python train.py --n_layer=13 --n_head=4 --vocab_size=858 --init_mimetic=0.7 --schedule="wsd" --decay_fraction=0.283 --decay_shape="pow"
Each number is 128 + 32 x the weight over its row's rms, rounded and kept within 0 to 255. Layers, rows and columns count from 0. Numbers have three digits each. The size before them is the row's rms in percent of the matrix's.

# up: layer 7 MLP up, 640x224, rms 0.1, rows 592-622, columns 0-223
# down: layer 7 MLP down (transposed), 640x224, rms 0.1, rows 592-622, columns 0-223
up592 095:135134110103155080131136121111119135176162155156121080129158109144170122123128128118086106100068178089153085116157181148101143110134125155191109116114157086169148105156130105105119082060132140115131146113118092155130109121089124113119112155124127129112084109119114102115167136094095155127122084130103152122177187139116065156102103064089136127105136114143112111136087096130160151186142087138141118083128155144081149091101069171165038135103147148134060114069106102160161124073144063105123177166145140149125129130159099188132095091137173165159177113119114174159190149102128161145126094167088120117140151113198216199108167093137100122126112129107148118168245129172163055079155
down592 094:090082149098105102113131104125108119166148171124097127191184134177141161129114082091128080114182199097148167166114066142179142120098141156151116118136118040158181157164164093102156127169111179144136106149099097199070159092087110116144116124146108152175118181136132110150148128210118156113094133132138094084168178170117145110128140123108135131088192097098073126125078117118078079134144106127094097173054157171112077074101151136074129156132113135115153151097134161121139097113124120115157109117132129148075136142202104109109156151090168078180144107100125130152084130135196173126085131143140158112099110103185137195103140149124108131102097053066092124135106111109080162103094
up593 096:134156072148125158118154100076116084182119212159112074133114142097118177156116137153154162157117159112176115080148068131144165095106141076084125204086083082117149104146201083116105070095130178122136147134135111146128183076096109177097144112145092123119167113124072126109105164137157079125172164180123114137116118143120149141134147185107133117146138129139104088130086202136142118187150071128088110131123065172170144155143166183103107112122140126145115174115119189147128176149127153081126155152176095131139135124123164137141121065115078140129165132075122094109110178127135077166126152236191112159111174106103102134136137083075123177142098112130118147125134093167137159166191
down593 104:159148176145143086133137064106195160151107127102089081156056104114135142071126122123178100143154170164178127132129149137123128072110104121143103073102160113154136176081073078139121162095135138118159131111169120164080171109126149170146174147140100147142163140162131161131092137147171133144131140127138175131073169139124097161128124062117117119105157103077083084131141146132147096125094138151085097155091062095216107148122092164073118061100137159109105140143182106123134125106143090138095103178163117150191143108143156116069165145112163137163133143175128043080125124134161153129127125136102118085185094189055116175156132110170107105160090105074134162091125104153102083078208
up594 105:152087104147126136053175187138110106124151127082078131153111092152186087122104135155154203166114132147097152091134203139120133103139109090095124096095134109073163102130087121103115145108118103151187095132138104154141149171083101225136094141110136127128117141139131197133056133122157081114168095109113153101072126122137163137174117165103104112120100102141143098108143109146118129165170147121179140093163086133104118151100141123149112081146118161158081091162089188105123116087133161159088169101149161100087079092134146099161208147136197097141107095098084142132093117081075129129148129053157083117196165123107089130143157079147087195114117135196089143181153125098123075146094
down594 105:105114112136094138145125137178165163153155126100128120143119144167139117081082149118138128140099087130165201154160176146127158120083122192120069103086149129176058127111146151099139169094165073167133125113174089170196061069081125183143069154110085115133149090162139112167098118155117083124142090123165107100120145148154113098112100133108101133153124173197112153111174105131091114157169152160111149109147064088124166115193171114166119119182163147095082172134115155137137164174175059163150130120113171120122121103157158119086071139120155125155124155165104136066171147158127157111075168105109090134169099169071124151118191112111082210131090103116150116100115185170090132099150
up595 102:124160108101168184112140145099154143174118089123080137148099128143124118125113148098126122100136177164118108144144095182149106114184153100159110107178165175129152108117181180132140125142161112096088074161186106079123084122181156096154145176121145111097102157144122139112153142137156133116169115091099125213158069085167096157087099111052159169109099153106160116083125114196125144169137117124130091143137078133116151130086086096156073152137131145117151112113162175080124118081130100121113161133089135139187105142123211109150137121140149162146123094151064100162066103154123129158086098112191117118166175066118123152089078145183125125104125132085171155105189088178130163010128
down595 098:127050097091107137162138069140149133103150147122141094150097157109141114192118131155116164188155106076196160119152139130160126073107151162144147105086105115109155177109096093142140112125187088096161103106106139110086156119083063170133133071134063130136135152101112101090105070067080138142127131122135087052179152161127097099093138149109114148097113086163101105133112109153096082117074160032148113156095186112143085095118188077132160095160124109106108110138112115100106130167091192094127159102114158105122102096157119130098089141144132069126171170082141120130140147171171166098142134167099125139151088118173148095111121086114134136203081200104091075091096167102133073141130
up596 100:153088150173110170075146132065143110163119157038106082125109170091128122082140133154113116173174078056194135053091100098139121127076159149143117133125203075090125175106130115167080097119145145090178167141141170086105170096151158162098123117122152088118156110132107102108090151114196134103117115165098151105138181103169155123125131124138088093155197144105086065126120149140147084105180097133114112079139174154133107110113102109085114116114183154126093163166154171131123170144121117128127056099148116144093128122113119149145097157113125121132135176092142106127103142127125083130124142159145108113151149176106104081050112118213132168108151158089081136217104190178131135104162
down596 105:148143124109119168103144123128111164104158137085101134098160117117168103197114146127146136129106098112131157105132146129159115138129120154114150097132126105160131184153146184173107237154146122103092141157100109177070150128103126189142119183117119158054071143130082183104151128178181143097082107121176089095106122145176084121099122127146136134082223131160131122096115159148126157121142102102135072172151132089035121100125138113045156144122178115149173139158155120110096153156087155104121166092164158135193071100091098083146138127168156121123156094146179110156100112095136136117090147117113103107125087124113064203172151096159180140104108145123161131196124134129131079142034
up597 088:134103146128176138180142126099182183140126166152085128104106125124106164097089095117136190155138131182087140122126183111116140128108117129126095122085180068094168156200112072096052152168151149103111092113155102125107174160177171150094043127106149097104150121135151200137122111171086134152094138078162133143143173138099139185143145117138163125064101134113167108124118164066155156144107183136135022191152120162149175120130086112114098078152143143104083191117165144096132172071120135177179145091143153099099190142098147138160152091076123160138136156133158160070104148146070101134127122092127130096122098138149119152137167094113117155113154125167129161084149136130058159095109
down597 094:065200101150146138064110112155070112129085122125105161118129137133122086076190149148113069091122120154174109146094154166091144138095149110180173074172127096151118132131141138093129099098107108045167233174149164099095112102135115118153134128075151110148152167106127180133077150070140150140156105121124110132200074133105140113072121164124050154141135146100167095115118142135116067153110141093189171094069081166079146150122143095113065145103137157153129112140172170186135101145143146064158147105141158151131101097164176146120117130082115055176111150106163160120030137143109099168119149110109120122109146105178159150131108149090118158127133104165098146130130103118157113097119
up598 091:142109115163120093095135142127085124098171127125102124141142080138105162081121176191068087131174154112116159142151154121191097203130140122112080105143095116126181147159180087123152132164111139114042129110084111146133156140163145099111124141176154136093177099161178085102132072117141197119080081177150111117106157117169110124080136120126151162071104173151097098115113178095120204126085177132147174132187147134111145125088105142111119102111149111130107147059171086159164140170100148142168132135093079154145145135109084081074163152074181082143135202120089115127170147195089176114135195143148157103137184125127128123120123104136129151184117122120169137079085086131104092104073
down598 096:095097106163121161177119106104151134141135140121056078136114177206164117181133104108106167058126087141113112087098193090087150115106107164144097113082163127113101124105122143114066099117116150126142138154127160115217135124134129141100154135155037084125102091077119108111105196162141091143185162132127137106131087116068085118187185065145135121092129126180155108127126126110087156107106167133105142106105148131096131097120113098073101109127132135111091147110111140157134165071128221116164102107090104109168149147125176215071179176158133095139135143138149100106152151133119195147184146109088111128140094114155087096170075147114109161107138105173105063158099146102125176150165
up599 105:175154139081112135107116142079121107108192152167115136055092097182150145126155171187150104142140137086187120122128122143152137090146116126166076110162091152096034138083212067135131162154146141097182164144111187149148218135159081111078180180140173130146144165093134114112143095173126104121144123085127097196110133145113103104098115139084073094113180083112122134119148124114065131103126178148140099103181130111170167066094078142157141156125119136148090116103104112088121153119138088103114109179128127136073131105096128153176131115176122149160143132110113097156109109157110098214118079198123119121085162129184080127144166108162158102119159089080169139154155132119108128137162
down599 104:167155148089124117113151113095161108112097104057117158145106100134159118116118132140130189117128099122121095080154147087138113075117159128182152094200120100204099142097129161117133116097199157103134124176077166070121144126163149146113164165131153133150115150131160174091121124139119123134103123141123105157109178087136019076176093123134150046158079151118156097082116164116115143150130174107118073133120158143097156123124119092132163108164121171124086149175148064111163107136166166179172084124113119135148130062087126097104124117162097085151090126111041159182105085105140086102076083150092081144083151175109075100161111126079140119106141113033128079094121116119101149098130
up600 095:112138186122175132126128100187200144158115126121185118203095111075147103097157128080149083124139166109147088174170089145119129082112145110111129144143113175103114189134166061128137158112178168140153118103165146109167147118102111084137142053118173063102105161147150117126101110139109147182202096098122196144115132095130151165112062133141091149059149154093100142107114110106150031101129154122159148100159159112130114065124164128106090135114102158074099145135086124148178090110095161147080167144127151134108131158078116113135097119144117187123075141112096122122100109161108095080116155148084180120120105131192143160118055071153090155094174069178109102123082145106143130105144
down600 097:166126073125094117116128120109148138159102144147100132138166118118176133163129102104112149122110097112120048122087150111128072113158120163117114132143103107157173129157168189132124130086068119183114126090126147147086105170116114079111119102186098178111117123131094130145114115127120107225089169113114133143112191143138113145145147122080133077102202090121170144088119192144108113039100085127103108132106126112101057171100105128112101121127070138145197099114115115128220124085198066129106107116116109118092187137170107153111056153097107077116105129119089176123150097106118195144098161129150121151149085170110161100155167128162049050091165088150149154131121115132158087134163
up601 109:080141100102114075148131171131063105145141126170105159132145159165087159141136117110125149148069174103185183176142147112115122096153122152135157122091097080134108168165114092159162164090097105176123129139102122172095087120122075034096157103121166079067098155123144102141152107121110112148145106177119081137085122127110159097156123081120121176169115136148182141127166103170103125141179198068193104014163173126156150122132135098125111133163127154102141137117177168100044148194200089134049110134116076097080107113132099132163151102107165105105107099115132153113171166122106154148070147086139131122156110152144111180133113123144108141142159133164133130174152105119148079101089
down601 104:168115098075109088145143135170120157122092099138153150137142178126148154109173078124132088136158154127127182189135132158074174090072142074069103103138099140172108125136136137125133101175130182085104159092136122095115074150121124086115128110180138096115097086187057093155088107168144086122136119148089130180081100090105154123131093067185170191151074148128141134092127072108154179163093156162177072184114121152095105139123096102105194157138166103141159165155194161171110084115134112163088041081124118109149106128122145089115127138139148141086119103102163157110121123139160090112074081173108050094087142124084103133130179139100090103181148165107110083123122089119125122127118
up602 093:115122138083153108186091178100120094110178215143153079135101140172070042107170160085136158064148134199085115113110156161140083115084130127191114122093113171133137142130118114137108100056137117141102113120131133142097167114133147126128104095116143134093154179146097119098107094126148150124116127132219146151137111178125096142109202086106133142156120145126080142084170214113153179164079150138098149125184172173129146150171108134116115148160094139142168108144114092123159107109108113145144192121117118101082078150110090062105131201115118111155141110127087197132156106185123072095136139131137137130094097093167106157087112145045143171093092128063104152113155124173134102150122
down602 110:134119098109117209146138112111087102134069113087173151062034162120155093106115162140183120108103106184162112130131120109073122100159140142164064109119137083077122154081166085109137182150109161131109134091131111155098157150170144173129161128106155162146114150131080072105137109170126112146147141096098131138092142149138131107083075158123168131136170156162188146154069135162136144140185171099169135124100157153095107097102095097079126123094104142144084062134199123107170111088108083122152158092111103142116148160126077146090130143133111181139107101154102073066149158105086143141094148142206163099146138194113070118162073136173171150130181149161154126113165157118179185113083
up603 099:045140162160084105111132180084121140120155081135106123142145111172132099085154107098135117172090121125184170166099177148109086050062205093163178189163120147127088110048189113115180123151129123138157150152125106143142166109139129098071127146138122167074053136152126114158145139093111149140150129151132122101124127162109105130170180114106123071115101091156139112114158108147066098124181157092120099085107196124139128110105162120100086124151133106175126106085114136105131134166087170129125175139136091120066165149082110152137086094181173099143127133119180144085070109157114154154116153203169106155171109151160062139211089133117142125148111078154092100155144103116094150133111
down603 099:169156113088194107016128107113122186149121138091099119135039082122145114095137137168079189144149092141134146200182041133124172139115125160115077142117146122130133102117090103058126101170177138116089116170147129166110147157153137081136126124105099111170078067122127156120163119125102113114150105100144211142077161102104166113104134100103186095139130123168131135081171130091135118093094129074132120123115144139155126138131131134166156107121081122120116095170101100125150119101146171141108095143137129131072131178154128167147152079179121195083099148164139176181095126172132197092125153130079150109160141147107146094118147118116089096134089087094061051109098163155121155158092
up604 111:133069145158159110119128111183074166096139103099108093170102191145099111091124069196152155093086123101143117116128132122131171113225135129164085189102177138096172144099164154125116109170058090183178159143153108149149100083124085097154193103106149149098128138181141173162082121113140100178161124125095159160092098128099126107078072111161091115146198172121066121113122117168055062105144103134110147106071099106133119131118147135156133121109148126133102027111122131182147106147138177131129128042114116106139194144129126120143131133085123129144099128101113065128128125122148151133161147122198121138127148105129080168145109175129156096134140104178142114162115152180110072173141
down604 106:115115117105118117103144056129110181121083091134104155166133139102121145155118129121147114098056140079097098206129066118133106130119110093118135164124149143117123115064136145089094154094171149149162155095114146181110171182156133136130140121112190123057122173098125128072145134174073127171146093113131106127178141127105098122126154131186139143103194086095112131140098136097161176141148091112133116127167108117126168204103141152183122130092155111193120159127193130060125064089129076127110085158136113100130168188056146145084139075118148176110121141152122113147100193105129121116156182170117108123146081130192106078181120127098091165189107145089182161125096194093143163123177
up605 098:131129117088133115125083108137131102121146167056045159141121128146117146130037126072199102153175127127177093074136145112098149157086133212135104137113065174117156166087131061124130183113153145186137080122136123133104085196162126124124115137115113154133108150112104123164155159123157124111117165130128150146102170124094049148134168170122122125193168073122162111093067145141152116153162086155151152142141168135127184162113142151127134081136129076125128136112107190144148170088200150196128100117010124164127120164114136129069104162091129125112172105134152096083135090073152121122134141181128094138116116096099120100084137141143106206096143122114123103135131162112117108136073
down605 093:088130091148148066179161139137142094145106091125123098175110150128167078163093160125119154160133102108124143133123102158130114133050178102176153130123113126191172153135083085189132204139142098140168138179085136077155154119135182095207108128118127148137114143162145074138165123144059133066081112166123099128173056129137135130175162143111149152117171140135107123107066096071145114147094162160093123072114113124117077111140082140099137103193151134062168074102161146088136104166091119107098175197070116168130139158148089170109176137157111137103123195133088136109145136155164125097149066099138068152124137148101162152073172089143126104146125091169115114141185141108107165139115
up606 089:151091112126123174146182142124119128123126081119152161136159157098158142162126125118215069136105115111156106091146163090106111081078086163128187131143136177096212082109133121146120131146125220149129108146100134114140188151126157134119125071111131084199117158141133099078125179130127114114065100134103139115086132137204093149142165116187142197171125117138148172114176116143092068090120116114150153101091155130148169107087145151130136153073118144119114154139166126088213123140163086052118106099102115149177156115085089123123205177130134140137094116103111163134098158106153090133156061115147181087132093206148099143153101162089189123143161126123116200138134100117126102115095
down606 095:133104139134105157166129124124065099154114075117088056118102088142088149121138128172159121141160066083135074166102177103190221128140121092146108185116158125127089058158077123127115152114140151145171133152093129146181138125170121148148099109153103167150216075103074092122148125130137129120143135110134052141104111087177126090132104131120115163130191104153157140108140151093167193190091146171086108161167125126151109136129165061134059134138158106115050172138132155124150150134130120123121188092108106095193112146101178102138127152084158062146142158174122143127112139132141065118096133135083165146181150059165155115138139112076125117111137155157128085077106123074116102114107
up607 104:069115142185128077156110161099159107172168137123112134145144173040139109117150149160204170141150147107134170089152146206138130176101172132138130117107115076109127207081120119085091111073159190121137110116100126133116104164084144112117201070104195121139095139105148127149117161107148077145133166120128078133165075148137145161094143200110131151108123125089164102179082150109193072157159136142149123182116133137119112093173120220159154090128127111118136103152098143191102118135166104123093101134075131110172132119146050138116092169120138125135120132112155169084177138146069150117121101140157111100151095166096158154206077115129153125092135110172105118107119149138110201129125
down607 101:193150144111146113144124100119114105133055087135125138137134137157107107084161172113117147131084149148119148124204086083118106081146153151140209094207080123114137175157165104106155087161122095072146115174157141092127221139156136105130149146121161097134099197093066162149089142034116132072105139178081106133203127107101139118176126123073105115144112096151113133131113136093062131153124183192144093138097101090127106164181154084148093102066085094132101122127133190146099106120132123088139097104156140106128109103097083178134140100087131114148156081079138126142125143167081099120139112102083164165148128146186113133111145160159102151069117171129091158080152148138098129120078
up608 095:130122175146099146127069106105140110188171140183118115120060129134198115090195136181151073127098143122180132116130156153098168128160089161142101157109103138121142113134114118129099154175158122136140163069117166126081161134119143127128126154118098134104097129114097163079172137077087196160095136188088139157074109121106141160168168060088087176122089166089144107114074113118102116079118105076080114107148132145179129152096168156173050143127192146104093107130136112148137110139130116162104131112109189113189119082081093108195124122070133066110106108138143146095176127156158063171152126130044139095148137085080144084124111108169132141161114122141079148085104143069115170112123
down608 101:133140152163146164077164135149094119156170110079080159075112084128148099117111166128118092082098134075124136146107095156131083125062100121143106095150099172113135067132175093098092099141083053127071149120090203161020136114146133169110187088176122164111109162134073124175141136115189113108143096067102179162137162171106093154091070146190099090137146139136160124129150166143162069132105138139081145130086117103139085168133115096128146154097070156121129122088165137123135145100119145129144155139106166153071150164124132094090105087125095098114150082119183121130116151125132082121128146109207184149145078175122120082154116141148153127138161090077109073102148121108124089060122
up609 104:126085142178143127199137080157094064120085136069080124154118187158076153084097117094095071111096146120142093099144157119112085110176123133137113131139138155075127178110149152088160107169119120108125154117124120122083202069106106140069141129128130173132141134139107198110100103153118167165150096175159115122110098115139135145125114155136149141133087135132114137147096080151117096075123101059149125138155103192087110166165208156146128121169162121111072150162202109101113153125134154145174103196132105175134111139156132154137129132198098127127133171196099152113099130129161148205153082148095058207178135113155127129141046126173081132176106098139149156152115167137122088126165
down609 096:113123106088108145107057112129099095158140120145112173088108036103138125155151100143139160065112106131144154112099128150120136156117098134104138125134154102118095116162166155070186173128129152068114105215102074176154143127160200158154153167088156170108069192162155132111147105123125112120146129107108122130108126125177168136124116103111135168132061135105117128087100119061183102140135156092130174138089117105079124158122125128105140087083077125152136130155061144072121168143064167051164147097121113064121129118162089126117095123143090098166125132092116068133110123167206091218135148104108177119132119137046085088163125114139159106131082189160160148128137100123105093123089
up610 101:152140153107063096132104144135119108170128139142074095146113111120099091078163124194168152121133077082114118132134187122170167098126181091154083130155203150114173099145105110180142094184132144156146091252103066156100099130145175079137123151135184093120137104130133156132149105136104101075133150099128156091141140162093096140130099095131149090112210104141118090108131145168141050096158164126165139142114128149104098120100123156113139060133106163120108101046061155082186186069121154088079177143114120134132141165103134111151121115126185156087166080131129157154121137135111105119181100144120112202118112170164129156106161165116139112152059103130084139167126108117157144129140
down610 104:185151145097146139133084127158094061099162124133118132136130076112200110125122061061087097119143132107131148152131126147115136163175087120127106078074141133093087072104165129077160163141167174180145134126168155140045112143153136140134121187129174139107134175112165118119090100069062141129156115096114149093170148174126156083112162117157144154109115135147133125162116149145138080135095168158186108115105109136124106088108176091137134136091154134057172130110040167125110112119090135051124140118141080155074148105127140189098123130187077114090100109075071113141154129167152172179168125096098129175116138149147099119190089151174153106105049143141171128127116132113193156087119
up611 094:123178150112087099142154124125080093138146120145107125122130137167086113107088130091098120106107110055104149173108149122128188125144184097143191109154200126108176150138110147092138091087116136118126135086104174147086043087103154157105102155115100142197157177142105131091144141125131090174130102113183114150116152116147157154092150130166144131181163157141065123098107143081149128157130090108114171082185119149117087147104116078172133119147192092124111127153173123217157063134137164171145109176120089135153127178219142069112121131095150144124199100194169156115037182148132144156132133139108111154124158101117075071106149127152128117174160112070117125113140160093091104114139
down611 102:107116225131082143144145160108190178070154144146163113120123109096120142142212116149141092153092138186101149125088161103113097087109075156081088105113099137121158060111199106168146125132085143103180100147170133137172119113167123065169171133125119144131085131097107136130111097160147165152118079192083138117142033094093136117206086138128142103116163100113177073149120161115118108138107132155107048143102218126079149143062107146111098124136171159110115138150130121108151117136120113058142068085120119104157141124152107140139101134159134088169119080123154126140159127161156107099099135109092193144084154167108142121123116108192115100114109160129125140068079131177142144162168
up612 102:124141072118092105057154156125161107103103134091053108150153125130154129065161086120146161179040120134145114090140112202119186180107160093149108096076124149112115109102108150105111160143090061160116174097131059113087065096103106114104114156103154080090082110145081163162122129152116090157130084136145077122196064169115083085111168160122138170113111121120138104132069149135111123144110152130160106137109194203062123113173134126110055145113137097136127133160115168153169142066186168124126167101141105096114167125104112125152145145118127125158120158155124117125121122068112094112092131136131111100166168170126114094201148065079185139117086118128075123125130166086139124145152
down612 107:126170118064092083106093193197119136190137055088127126148125175162152077094060119150117102098135155046050165178098147157118160141174113178132167073119129156184113160161138160166105133122127108091101123131117104096087147162125154154091129145094086098157117040156129136093164117193138146145112136159145148164162164183124141126128109135102133123118072161078120157121114187107101122157110082080147120140115166156091111132112135155179114157113050152110097140104130121167149190125129150139086144090145124090152140155189146176134136158121156102079102163126154127157105113180111115085167103103133163137115156082154071130149136182115100137120181080093153129104159171142186176143143
up613 104:133111131062090124129157165136137138122117118129152156150129133104091152150154123152120110116120089167110168139133154150062132191149067129118137125135178143165090117175096125106087145128106167173140108137121130130163067067181100114172166129144126097162129149163154169126131119132116100124161130134142103088164102174111101095109144142114119143176164144149109128121142061061107189120124162111113087105080189221162087085128139172091121138146151123129084060195161179184087151090129118132127101068095128102144115142103168154221149135165140066133120072147184160135146093118165123057103113099179181134130102130197142150121143176087084190195083121159136136154081145095140110139153
down613 107:118136144094130135111149060152120164135127098181160004084090116095130115102119084171144106146118116152091141139114162159068194098140118170151206093184134162117092153115107127128099155117120104189105145074111051185080098128128113119133040134130181163107112136120123154121123121114131113111102126117117135125124165127086145131192058160117135142207114178152144164169139105152089097133110146180118112124153151115138172044125070194141152176106119127115176140145153184111149130071167120140076153123105095133154133154118098134127157139103113170180099078155115115174170136096098172147113151080120158106165138181117185144096132080128074147120106125160136118133081101143085119157104
up614 095:101127125114047113143144132116086074142174110150114160124172166072165103076096142136115166099107136178105150082067128079136176167112130121102128096082088121145158110107073111122077112150117184144135100138134103127108182140109133138190108105107146169088167132122151159140177150120165127110083148110155097168129113091118217154134133114155111091106102136078181166092113109095124082094210109122052121098175153095197147122111164123176114130136157100109114119112084150079065149140159105144151146069113099154167089135126155176087096140128117095095119164157094135083105134115126148090158149175184112182084109131105161104174173134194113103166171158104162130171106179154168159135066
down614 101:154136118118147107122059163166158175143111068136159098141118205157187073147189088104133127134173146137212087187128147110128118074175215185135130099147113116081115072135160175119149080099165157156101145182099154110157162095080149113081187111160093144148190150091152135134112133158138111098102101131132171056120162096145117170079111145152118156124136212058180095114110101149065113144155114106140165105112142101147133127141155083128069081108192171142116138136139079116137141104096134109146128136139158120102145109124114120184122141156105120108115136187087178121092137156148122167136129156152111160166124116152157125124096144122080193080139121151088154093139090164146097188149
up615 105:136196145123126170117182142173105122131123115149126048079108148176130063130104079122115153108131159118125136057127181145113137087086113081131116068137189133063146138204131109107130124157144164151122126085175126137170084142117131143113139188193114166103135135129173141124134111122133159130171212138108136111137077137174124096114132188108132164087112090135129137105125133147057084093133169111143142105110127141108110082096130166158078133170115157128120052111085154145105157092115194119158175175062144160193129219130148177110116088121139105088141127107093061131130143133093124135131108120078182140132136129065127129107116175198166079122137120133119090138060173122139101131091
down615 101:078143123057198151114104116124107131052129117144111080176171064134151113133086152136158107130157109140103178110145111134139162112144081185055073148068084150147135118130131136087109177115141137139125158117089152136150104141151136156145127129142151088067157082108113152237158138168127081145131115119196118192128094154096174111132106146156096143131080188131066082110149100088133148179125078134122112150113162111116134145197147109142133106129135122131126128138154188153147081081115126094105098083108206103128157147181138107142127167170070168142170129161134109104130102132114125092102079105071178139150060133126137167160103138109130148187120150102122189118189127159145210129114
up616 093:117141175152067137105124137111081122157146062135104154132091114070140149108090165117126113125159105129086140126156161168135140179184147145078116147141112166141112175183160090139083196076104076081099143147157157119086091192093116176140090119133141096122158174062136137127167161123154148116166130139190081179120129082101089100153125172119171117088109139147128125124100065172157152130124130135173170188186158121126168112081132108116181096085116130136109143171075103141169174166109136134181096158118116131113126031144102117116156190108156146146108113174135193181168088103118124078138199118136106170118092074124153111140066123100161122171082132112107132128116093071131093158117
down616 090:090141137148133129100126129171161095077115126146155139171145127109125143078128059142155132202135093094157173198195120156095096119101124097118132181146144069133090151104122140119158106116140104156151208127114123091104204123163131126146165138133180068143119063066093124163155183130166050092071116082119113110106102118164104170150216155175096154115122142193098121164087120140116136098141175122055204154085115113119131123102110171123114143119156145131132099079146142123134086064143150098124106114129194127136066219124126089122130123147112192104110178144111085116082151121170135136161130133103100105124187096141078156136179100119102116114119144113133119120142153131171143141176
up617 106:144132074152111204145130135039204133146093160108060146129051119101138095110139122178188139111160125196150099197109119117095123088124125135133137144112151113137145147169099156142104146148087134145161155175115152155089059156123086129191105153154098167206151162140118056135123141121147120121157171114131149125114173161125142108156154154100131090158135125137066121059152147160094150140131113090128118117095083081122071200160154133135095204095125113081117154140118132105192141107145111130120094143157203117158149160108183176138146080131168125143035109101103137165139105096161121091151073168160167126127137123147149065100142144131101089115103089092164138084130130126163159130112
down617 104:122112094116126112099136091175088116092132113135117106092100148109122097155122127104130162092130098063141118194176127135126210147176153116162117152174108105087120045104066154094101113155156104173174121162155144102132100069095071143120163204156169116124092125101098116146156135154118160105120128157151109148169176174141093114177133125115171107128170080172101136169113149102159089161179089128109149072126093137133107100157155084116090176078085097122115156065134184136168125147145184179112126122122133122164119150169136118125125055113125196114134140159214175093183166130161178155068102102086152171152158130144118135103064120111119063120138114162110157087093109168076118111115
up618 100:058170062139088176114107210176127098132115130152134215111135163181149094105158163159135146121124106091134106090158101156122111163157165187100137101124178120084148091172140147105140058135074101120134070121125101140102204174076131143101108120167143163132172175128192127135120153125166133080107121131119124125177129106117142135103122166175053081216152120135104080084139120101164134122152125132148131137116118182136084159175110100091137103168193095149105125090123139202111135118178137125150090161126085180105124110113105144180137124116123119134154115110099106173132158102124131149119137129077049103153110058084094117125130118145161048148150156120119117150200159122150139166149
down618 104:135106182122110200089138190112084117115138186121105097094152129110086136099190125120174068102162144135034171139121095106118099146146139143134160105141097092117131092170129139073085135135055149148112176121190113077204086191167167104164159150122161127081176115122111097141126128164188138120166118155055115114135170087109170080111117108105172125167186104152139119104166090117138058122131156119138111103162082138065134073129117085118091170143143157133078089129133147134131130107058101155150134117162145099137111179137130100103122090189130184136158174173114142117157147151184115168135098164113120140171136090126130111081110154198124129109124120149148107169189095156075123109117
up619 100:118124080159114106135090099125178138069132195099163107220113152066143072139186135109087143124161129140114147135181149129171149120135145075092088184112116117144143151099140171208073143063107120115136123155119079151114133107140033137184156098156129151102097107153116093108133081151105162182148108133145091125128105096073154112144109103119142090161158137152125178078121106149155140159168127061153124124129139113121190147101146071041100126131141077138129114162121125109108152123076116119147073095111136162099118134175160188112130142131128139203093137144168123112157171148135115135140079107082135154175149155100080138103154177101176150124081092145155161061199113156165142087147
down619 100:171080126084112203147114135120120164205147075156123104147175121163087142197138155125113099125112116068167088101103110092126133164084164162126078107142161142097110156135116085122129126081154141099085139081103156132124088193085162084092122110125142136051135145099132135125122150106149150193088137111099183113173121154148070131100108111106135118154052131165126121100135167127168091140092172108206089100093191148108112113129174101091118106164157147122105132144118125121101115138193108116115073102169123128122108138104117103112109082123098088144159107115110137164076101068121110158121081100173148179129096134067202115151055193123069139127130138059123090107095095086177086116114
up620 090:101117103139044153134113125128120128134150108142127022112150133121142153149090142155142172185123166164136156102106128138157170162106123155107094139167144107146078083109141128111083129117133162079072157114139140089088141086120167118079183121114119206107147142139080126094140144124155172156170151083098145128119077041177126083165132135134130129113141180054134111137093081056110133106106128203118098117083144184121121091091200096144096106116143135085080144128170143136152137138188119134159125143094116041161110065150204131161136119118120090123118109140164131155157176112096122106134162177125113208125159091138144133181117102097149096084132074158147094153148145172185145145105
down620 091:173112081134166078145145137156159126178075160153148155086138150086184145097146148145106083136124124114116134112191059117097106196084166107142128110115129105180172110141159104159165080123160146154104138080122118113152149114156138103173096099135120058125167148064139198143137141149125155130087125109100107131127098100123137119146148145115122156124104120147155141166081092147133176169150119157111170053123147118081103163066128160118099128063159132104135134137063134163131117176104134127203120114180186079102185160097086184099092121109199197149165154095074108055150184122156137141131105174092222121105143108125099139102110125117126079110087144106140108133106128141193165108168
up621 103:116155123175131117186162145154171121141144145176131095175139163090129117117137159170133075145085136114138089068166126187161118178112120155195107078120174172136087118126123121137161194178128185146150183126098193130116121106127138105141141183118127103135110158147109153089112093154159093174122122109116101153135144157123145132117155143125137108136085092123144086101135089115140139191133099115135119150092111110077159047142127246099094138137129064153146096171107157159140161122083163176054099169106159149172132094102108195111152157159120085144138108153108102142063166138156154142118145128043103168089090132075154143116132156091121159125177177168174125130212128107094154135084
down621 103:228121147095118105172162117176118138103144143089069121158141126127055106132152103124141145175118082125124137136170184129104140118156117162102117162134184126213202154146144141112142126093157124137096109080131186113124117120104156170104110120121188106053121123122120165046133165159183098140152171127174101101102110105141125147175110115099140103131129127064131105117101116117083129138140163121150156190106120136106104083164110182118074082136105113093119134150064088131099101166116110112136142107117139174089105131097050077122125167156116172099095102161117166116101120137129113171153124133145169102103072160072065138070142099038113144145108143154188125078159106146143193181172
up622 090:088196127119085120171117083143192050102129071177105118131092069090124138112084181150140119157117117129121118080108138099111125151104105129089158141147147134130119155205113165141126160162134089097104058106159076144112106122126107163063163136169155083136126117132130171114136132092159189110071111082106152139139121082129189163136124144131082123176099139139103163101123141190120123124161179113057102058151154117134159064116128116124137181175075097154112153176140164155186087086163101159092105129165118085120118116136150124088140112112103127213096176113031103134147152144126151136167121117150130146143147104068113147068175106155171120080106125113085115110134124146107181117185
down622 100:100106152051112076100149095109150147127067125139168155097148133096103101130173216103117076137115137170141159135131142098112106063116120142079137142128156124127109125139131142173105118104110112143128095056153093107151119111163176169164121152147134138149138105091187058114124156155121089117160139094125132078054098150144149137133124102165141167105145089106134121131161179150172132138133138179179159069165146128103112134154104096166103147162130164099195176151078136105071071157160087138106132099237168095062105106124157133110148129130171177195130109113086069170103084104158132150172144173124136109147154182127203104133160171091150151164150145074094166172173136154120138117135